config.toml
norm = "rmsnorm"
norm_place = "pre"
attn_scale = 0.125
init_std_o = 0.0327
init_std_up = 0.0377
final_lr_fraction = 0.0
z_loss = 0.0001
steps = 12893
Each number is 128 + 32 x the weight over its row's rms, rounded and kept within 0 to 255. Layers, rows and columns count from 0. Numbers have three digits each. The size before them is the row's rms in percent of the matrix's.

# layer 2 MLP down, 512x1792, rms 0.0377, rows 125-182, columns 112-223
094:131139117108128053118168121104122153145147100148105123127179125173162127158130148137182127115130179122151066123083160150140075139091076162096124163107164145075126123183146120102069079064162104142134164094104127157149068053144165134061152176149106135130161162114084118128170062130140120134110098121143162063086144157149149143120139152142
105:173120160114097104163083115123121103109137119097102153150133134117134135142163157126082152123116129099134172132163193121112132151131101133129138128112109121126115139124108179113149111167173212064108085105184121111131110144121152122121130094112106092081146088168134125185113095137149123171151145159143149114117123193162092144165183095065
090:155112179119169103118085149095144161116108168163118154129184178157094119190131096131142139129139151175128170116100177115127094140104088101094096184136151135129119087183150098181140106118115197132150117154063110108170052142129090126059126109118067126134105113128130121161194153118200119107101165198128143152122079113192167102161165164121
096:153071097110173120133136115137148118082125160075155116137165101081160095131113160122131118132070110103099087104069130121131085156158109143086120106136114165139110224125149144104132120135095189138119164150110127125168138122199067120140033125130150121170146169184135187103183138104149046122104126131117164138137142183123074134070174124148
097:138125148139081119092075169126168122111102122147093140083117109127146138118118137138124073102155111150144098107110141133096134071122086171140111132116136097119152113095141144193125147092086183133107063105187134142166139122103160142119058155139135102094084064208116100155112122163151125121191127125125179141153100107138145124110115151129
101:154077172154066077148107137138126129121149108115137134127054138076085103162101186108086110102111167128177138124140114177217153073118147151047111086167058113157067112140117113162171117206177141165115124159133157087163120145091132163103188148153159087121115113098103171157134140097160139111159123102136169144148140100114119138115106108167
096:125152151153106081160099111113121175146143149139166146186140154122094159156140128140173056127130100095127088099122176126099118167120111110138145104074139117146171081107143128155088186156102089058128166122075080080152092157158113206143077105222111131166132115147144151089144107123096106129133172078052147137119108134120113045188155100168
098:098136103099172194164176117145172132161178137145112145107154082098154101154165091090142194116109132145104099088124083137127120122112114133082156144124134193161174117086152106173108137165138209097135134151132095106198155168156190109113110146158190122151094185137168133205111145157080128112081106099092116152144096101179126151154084163070
099:113139123153138106116095136156124123059128172115144154135110106169100080066118124134179151104126146108134110127151113063180050121130140131116142165159139072131138141105155163091175093102144153156148137129096093075087084118163123160078152062153144123133113138122118135078167096123104081145116122112085147185086155128160135122176120138132
099:150089173120119146102102090138096094140152115135077218127119101119144125108126114112130168142073113089131132165137112196161120110134129156104109198134099051118070145146072104144135153169113141106094197139091140070093138072126098142158164126103143158128155160099090157141105110140176129090088153119144183125121133113085176169172135106107
099:128084106031092037122084149131065106150089146132093159139097137169127153142101076115128115128100160103173178150107097099142106101119101121101142093151123116086144185109082171113120156142158164137149183157132138081147115102172145094099113108097125142107082140141127083083098121087109129095165082121169086150196092222112109190147129102145
101:137124105128177112129120140139145093126149082091116119093174146105103105120102112112205073084147148113157104093149192155101081114131180160099137087146135122036124161104155160187211133098157176138059123170128136135101073132109110052101154122108219151155122172172146149124172155135132082172161179182173135095142148063149091112169166130113
103:126095113121171140144114166131145111148138141159130089160120057140125131094116071135158092144094131179174123162158132165047092142089074115152109127178108092120137138146119118121107113014112091125161125125134111140110133095112095095159081156138082116094072178060176118207114105107105136131130092121180157128103108091133125148107106090119
101:148169102135159185164092122151121112122156149090165149147158151103129129163114124172123070153131102151136137114157116181151107132123118095114063038120106124201059102127091165113117112212136139109115146108142168103113142126130116099100124149074183106030192079090136132127129175159125066141159113136099105143172109095065111101112116173162
100:140129122123106140122079084112147157164131156112140150146101152126186104134167120105107165120111192115080090134153124145139143083105195070115191177133106125067186183132077139135149086170103132082156153143127101105078143172154129144159212147153138091113097064157117121135135144137105104067183183134159155107159216141086132109088132092088
098:137143134121069077139172106080107080109086099104185138179087157126163104106090141146164122110174109030114114166119174195118169096164129159097110120120079104131131127137157129132157098182164165116172164111076182129123099183115131146108113165142136109125136111153145144070084093102095150122147164125118082133086130131157083116158189134159
096:120072139133171134120140120112119153202053115105123121122149106106177123088131109074062090112109127162128142078151179112095157035128086189134160157074148150140158163148143127085193133132076131124097106132156112115151094120130121043123144181152146158134093157174117099120122112101086166107132108102085109140071092092142115134119116118073
103:157113143135099069101164152094132108122171178092162148151090158115081188202153186124108110110146150144172164096082155149125107132100054167115084159046176137108173111174154136132177118163151113101083119128144120178129118080075143131084138085104104124059169188137138124166146157141152181159149072143069093095095064142160142158153159124107
099:129138129166098086203156136132157126103117091141145136076131101114113134108152133133120119120118138131100107153180128147142102141171140144142116156116173144122142138139184192088154119106103123093162093172134052145120128057136141118174101122109134077120167076138108153111159131146129112156121143162131138113161140170122104085161127077121
102:113108136192080120103094157097159056116117106105147127133103160102084135090157116117179105123144147191141112160124160170087142163127095143126130152083136118177145146093115158092157107148125088137143125088092133176097105119096144127136115166168126134166122155104125125110135063129136161064130165104091118140127140116121082170094123103137
097:114113119084100129110106210124151138159118143181189106064074151058108107137178097180139149095156142143073132162141097130123134137121151100121138128153151127055176165153140155121126150219065168132124110104095094105086113078146150110183117150149135132146122106150103143171156190118106143209107086108153115117117174148168126102141105102129
099:172115114143099134162212070096154077157132128123183141124151165162105147154192174211110169109082169116145081120151150114111088170146190131118071248129145117102171125106153064107117131078196112121191132165158135170066081158147158147130126130148096142192121141127143093074139136064134118105157152110118120118117123162058140074109150127129
099:135136131135139131203176083084163156162112194116130126118120123100194125143115148094139095133136131111187189131130131150162089126096125138096133129145155088162111144203120080127147117068122126157163170128140093158139071159088094114130062085109115126074161156088164112155173183151095085170173129084125157094110126126119136134086122118125
105:124125091115095111114154114120154101068158145131187125109068160117169191126139097126144115204115110136169104109106195125128153126073111132153164128130165105181118148075138145127218108124116163144127153107121105128121131093101107092119135120077121141146138148109132201156164083095174078160106086064123109112131149137121137076120120146089
102:058127127125154177182114173081082130134134121142118160066100143146110158136180146116158148170179143166100132110148156094187152196121127116197125083185155095136154128152149092150135103073092158167131163169150073093171128120116136056098101103123169135133158087107179168114094158142111065152129156087130204143120128112163109132144118133140
096:078155104101118126156089141116096087092160128096098082122130121210080111155097169146108165148173083106127196134109138110112108124152120076164143126077119093190115129072170153130143084164157190113144096108124082164119167173099150120108097103176108097137114044114150096131123175104174142123088115111127124182125146088141121135121112166133
101:111121127169156084080147167147147097199052171102140129157082106086103119192131137098100086121130077183157128151113115156145146162119171151121126109118073117069150139113163163174107143150112201074141117134164078119162094181112086108147119118107129146136109135073102088075086065125125105162081092149159056178079185182148112145135127169145
097:101099102103192116126142129131172112093099075096124119068122107103131084167097132104171111092127138083107131174109159077073091131115166115160106152074098138127120119142109148113104141202086167126113099152114084148115133090119113122124176102132138100121043114129146181116141131121096132180175134101134133190095140098125087201146180148092
105:103105064097129098089067182103115126179111108155101136147122143126076169205104126113059100143168100096123095122133166130098158102129142139072124116128065140065097088148103166149160160112206140110125142085154097070160098156112100107157219114119138131077171085108079121102181050132133139137092129178137124127071162120105153159110185124111
101:156140102145102096179152153153121116148101123129094161150140124131099091055130159099076159184083071116199103140111186116088100137064152120109179176056090098103178118172105129101124170139119132145135126123123087104111138136152090159174082163136151152081068189131147115108103140097153205123117081128114076107110056147134162170145078080144
099:122093161180068069133107142144101168054123151090157100052120126166153093111096094092080145082150150153081177125074139094059116123122118118106134157132127109148094114089157139204187142121137160102106164141116122067154117199145168079108148090058100196153134119141105133130141147181115139089086138104104067144148078097090206104112159076079
098:150105116107157148131145147086114149076090180090155168152157149139095139096115146141119058128146111156163108141094123153129129109108108174117115163126119087094145128126145142154123089116174066086068059131172091138164149135153199070129132135101140110128134153079128138086130106137101108136143076075170109114066138147129174184144189107099
096:126085101171099106108122184130085137108124132083081192117085120113101143129152149134122088119114121090175126129072113126091135141151145105094120145170087141129100144166120161131133080091107141128164105167127136102112088152083108151126135103131112156127087059111074178187116172120187128127133146194162165161173118168200089163158146107132
101:095089064113056105091114147158152084103109107099100144182122199153154078078126116143151122138086155105130163139100119106139124116108152140123091180209108140129110094063127109099121099140126208096105087104119070085145094119077109124209154172129151149129099099111126179106128163137053101113154081143107185157172115165130179117114101140149
099:164138135087104147150151131073110098111116168129153164129140162101113121083113139092147085137103137115110063081148079092111160115118182134143129153143093105084136126076156112121145076155113157126112146126144166121132104122154173124145132093089161121125075124162099154138148184093097109163137124141204086102121141168150160103105131172069
098:154159143143124129081139130119144110142135136051153113082070109149188099141169124112131125153161139107130083108091179103128072168110112116134141140094117141142087165136135116102129120186093112165149109093128113108134151158083175119118085075154151110109145124106140155127074162119118114145115143105109118124126079111133140115114142161160
098:125121137144156130164096119074079156083127096108138105107080096183103079167150106140167175074141138108123125136155160179166109109152172118118135098076096118156168145184161170135168127073192055168109069119165134069130106186102126145079117095110142118141163118152136164174152070121074130157098169100156073094135132091096112158129132104138
100:125164134117072138140156157126164107183128102181069132125132130091110129136113134168162157199118138176076148111171118093154115131082189125120139103174102127129177145137134166111134168083148175152125121129148157151101157099140136110162177083084041118131198152095108144094147143107166168158098106127111082133163123117114115087084145124055
101:134171174148097140079095089094102086157120155116159126134076093081126182113092104109143087073202182124046148063165129151181142140170193117154123136154140112169114150121183147087134145083151173087175089108199069121156126161109160115111088107116151041177150126128120206104167175150106128119101174097148142091098123110155116059137093145142
099:093149094091121164089139110122118155105163127120104115130078183069166117087123142102169120137063218100103134134128148113178118151137138128134150116128091088111119141053100096134167085104165072154185135069093139122162161111120039126094095103161135137153129166075098118114145139140165124117128166104105152077102119103235162152157137155102
101:081108121104117185109163141211115188164179204162082100148099120187082076105141111126121095175159180118163182178140107162166173171134132165128140104165108100118100135138106169125147104170100138150103117126121127142138142108081100102118091108138064153132090136134164085180138195146090140127122159134086197145164138124148130114110089099181
101:097140108090156127101141133128124076096108142168104203187100108143064139096173094097067140120160124088133103098103132098104105193148136084172129143104139083156145085163122147083135149098153128140132121147112088167170148169146150188134093116097121132127161081136135171165126087163149145111160138117111153126124116157110160138069112181186
105:117160122143121130061133166125174163096181105094124138139108158166098137121156130136183134146139198127106137155177105135142128155166187140122160130101114122096121124126128096103084139090117162084133152132126123177189135077115078170109189163139156106099153068187146151135164142144124120150106135125144144159136138164103155157118138191090
099:137145140108158173171133097135141164130129149134140152171127120132094101114097162177098112052155095104123119087119127062116109189121148151102149194149101175093090106129155169127090142143094089191149117120200128105090110054137116123099128139146172090133136075131146125205137092098171123170078159128102114094089107165075070163113141114200
102:117120181102131107108126114161143134194130058122112165145100146096102179023129114136119112120164054125132128102118097162093131108113150124179158120082143080160137157120129080109074156109119087115119085129105136107108084075142157098091116110085232126144098090136121141150081120163108196173099094180102077121101146096146154153115163163140
098:093116123139224157166120090102213091175096082099142138107102137129202129150130136092110073128124194106100114141127168075168130097156143143094152111050147103102143159135137168168108146089138074137110125140119109131164168140150108132168181052127163133071138188123176129139092130133111112111091116084135175082148154078183132100105113109123
098:137111143083090143161143016094125124119152156098143173164134138130125142151133068142175111120101153167111158142100057136147113057185178150106125122098121147093132076166129129147143152190140109124110129152074130139131140106115094144112162113204192139175119141144112118171088125143151165077110156107182128125125116145164171181136131146132
100:136106118156148158089161136124094142161158122154181126168099098143132091149112069152097123102122120120108089175139119147069123094124173129112163146142123160072123113121187087130096123135130148148180102121072089144140139143122140090121136167141108181069167116149154117112123122129071105126119167161079162117109121101162125151134136127098
096:074184145116157146098118166140193095123105102095131150157134199125168135125179165124118085132144158166117091115110130151142110155183176129132122165167099134085061135150089081147130119101137228133106122179119119174121093131133124115107122116151117137122167149040091138124132075165167095145092146134152114132124111147153154118160159116191
100:174060156149119127105088125131125131128152165112145160078115136182143104082079151113117145108086138083165127134162113196093147138098098182149164109066151118092168146129155083109103153117118113091139067157161143090143124128157178172131056135123155151122132102139169141149110134104137119107145155129086118091111144141118113087104173152096
103:085138123180147156127188117123156129172113094134128082113122113107147114125114171142151078100097109133129115159119151157170125158122128128107122105079116118152151138162087152110102103183045130190126091106116093162126163142163128127106109143115095134097108097142134166163082091151133144169104067090147109101143191178081135119047146109135
098:103112096162104166120145152149141161173124116102101149200082149070153183172103148111058136172112132098112112106167140105112130143096143151158120109128110131096103029162147130087139132139122070153128108187115086184106109149117085079169192166141109190156135077105079159147141076118193148120138116153025150173099212098204081086157150116110
103:064101111163114154118162135115158098131121138130133152116178137087131118117128166191078122072138105137153079138083090096125074134118157145152115178083137116099112112134146115185132106126204147063152127130115127150131112112153179135143132117208113168132171121149069148097101128136151112105101142166092079123187192098124169129095148052118
103:153125137162145151102102146177143108120157144150154125104132136119145132105168135143164158086131128179202160082058139122170176111120138137125130124077167135098103132073145141147102127094151192145182081102161139060130120119112080151153100114116128096093203138122171151092115119152123158160150131119130082105213118150204084092081151154168
103:140140150126075127106144105167170135105124155117089094091109123118221130122190115115132141180133131153073200121103148159130113136096092097150099161115163111087110128059146134140062145138116155161130081115098107168070060055063139109115108165072111133140146105104130177114174135172111137108163104161095157114173131162114153170147131185171
099:110076136114139121148150149136134139163133140135123142172109119160133093126126144107106116102166042199133109167144076111152159067110152115116145116142102170201110085171118109179134135167169127106148178098110126149100138104174156086088060121147095134109139091102121097128130172134112092106156127120098089169090119135151142096158138162105
096:170127148217165150069141117121164138072154136070124114156087112118148144150128062144203158211117108148146122142115099175118140145128137147163117101156161073048123087062153118116085095109126137100133114114086119137122155147135151092146149127167164138111127086094130187157197136147130133140140168057163109097182165112151121093131109132153
098:118126110149104150155123167086148113163129126129173119142129103101103151182117141146148208074121138112097066134122134080128111139156100114148156151118158171178098149106094170196117188175113144130121088168142102124132082139110128102154064167125131127132157111133125101152143133139097128102116057151134164155161098140147164094113130055123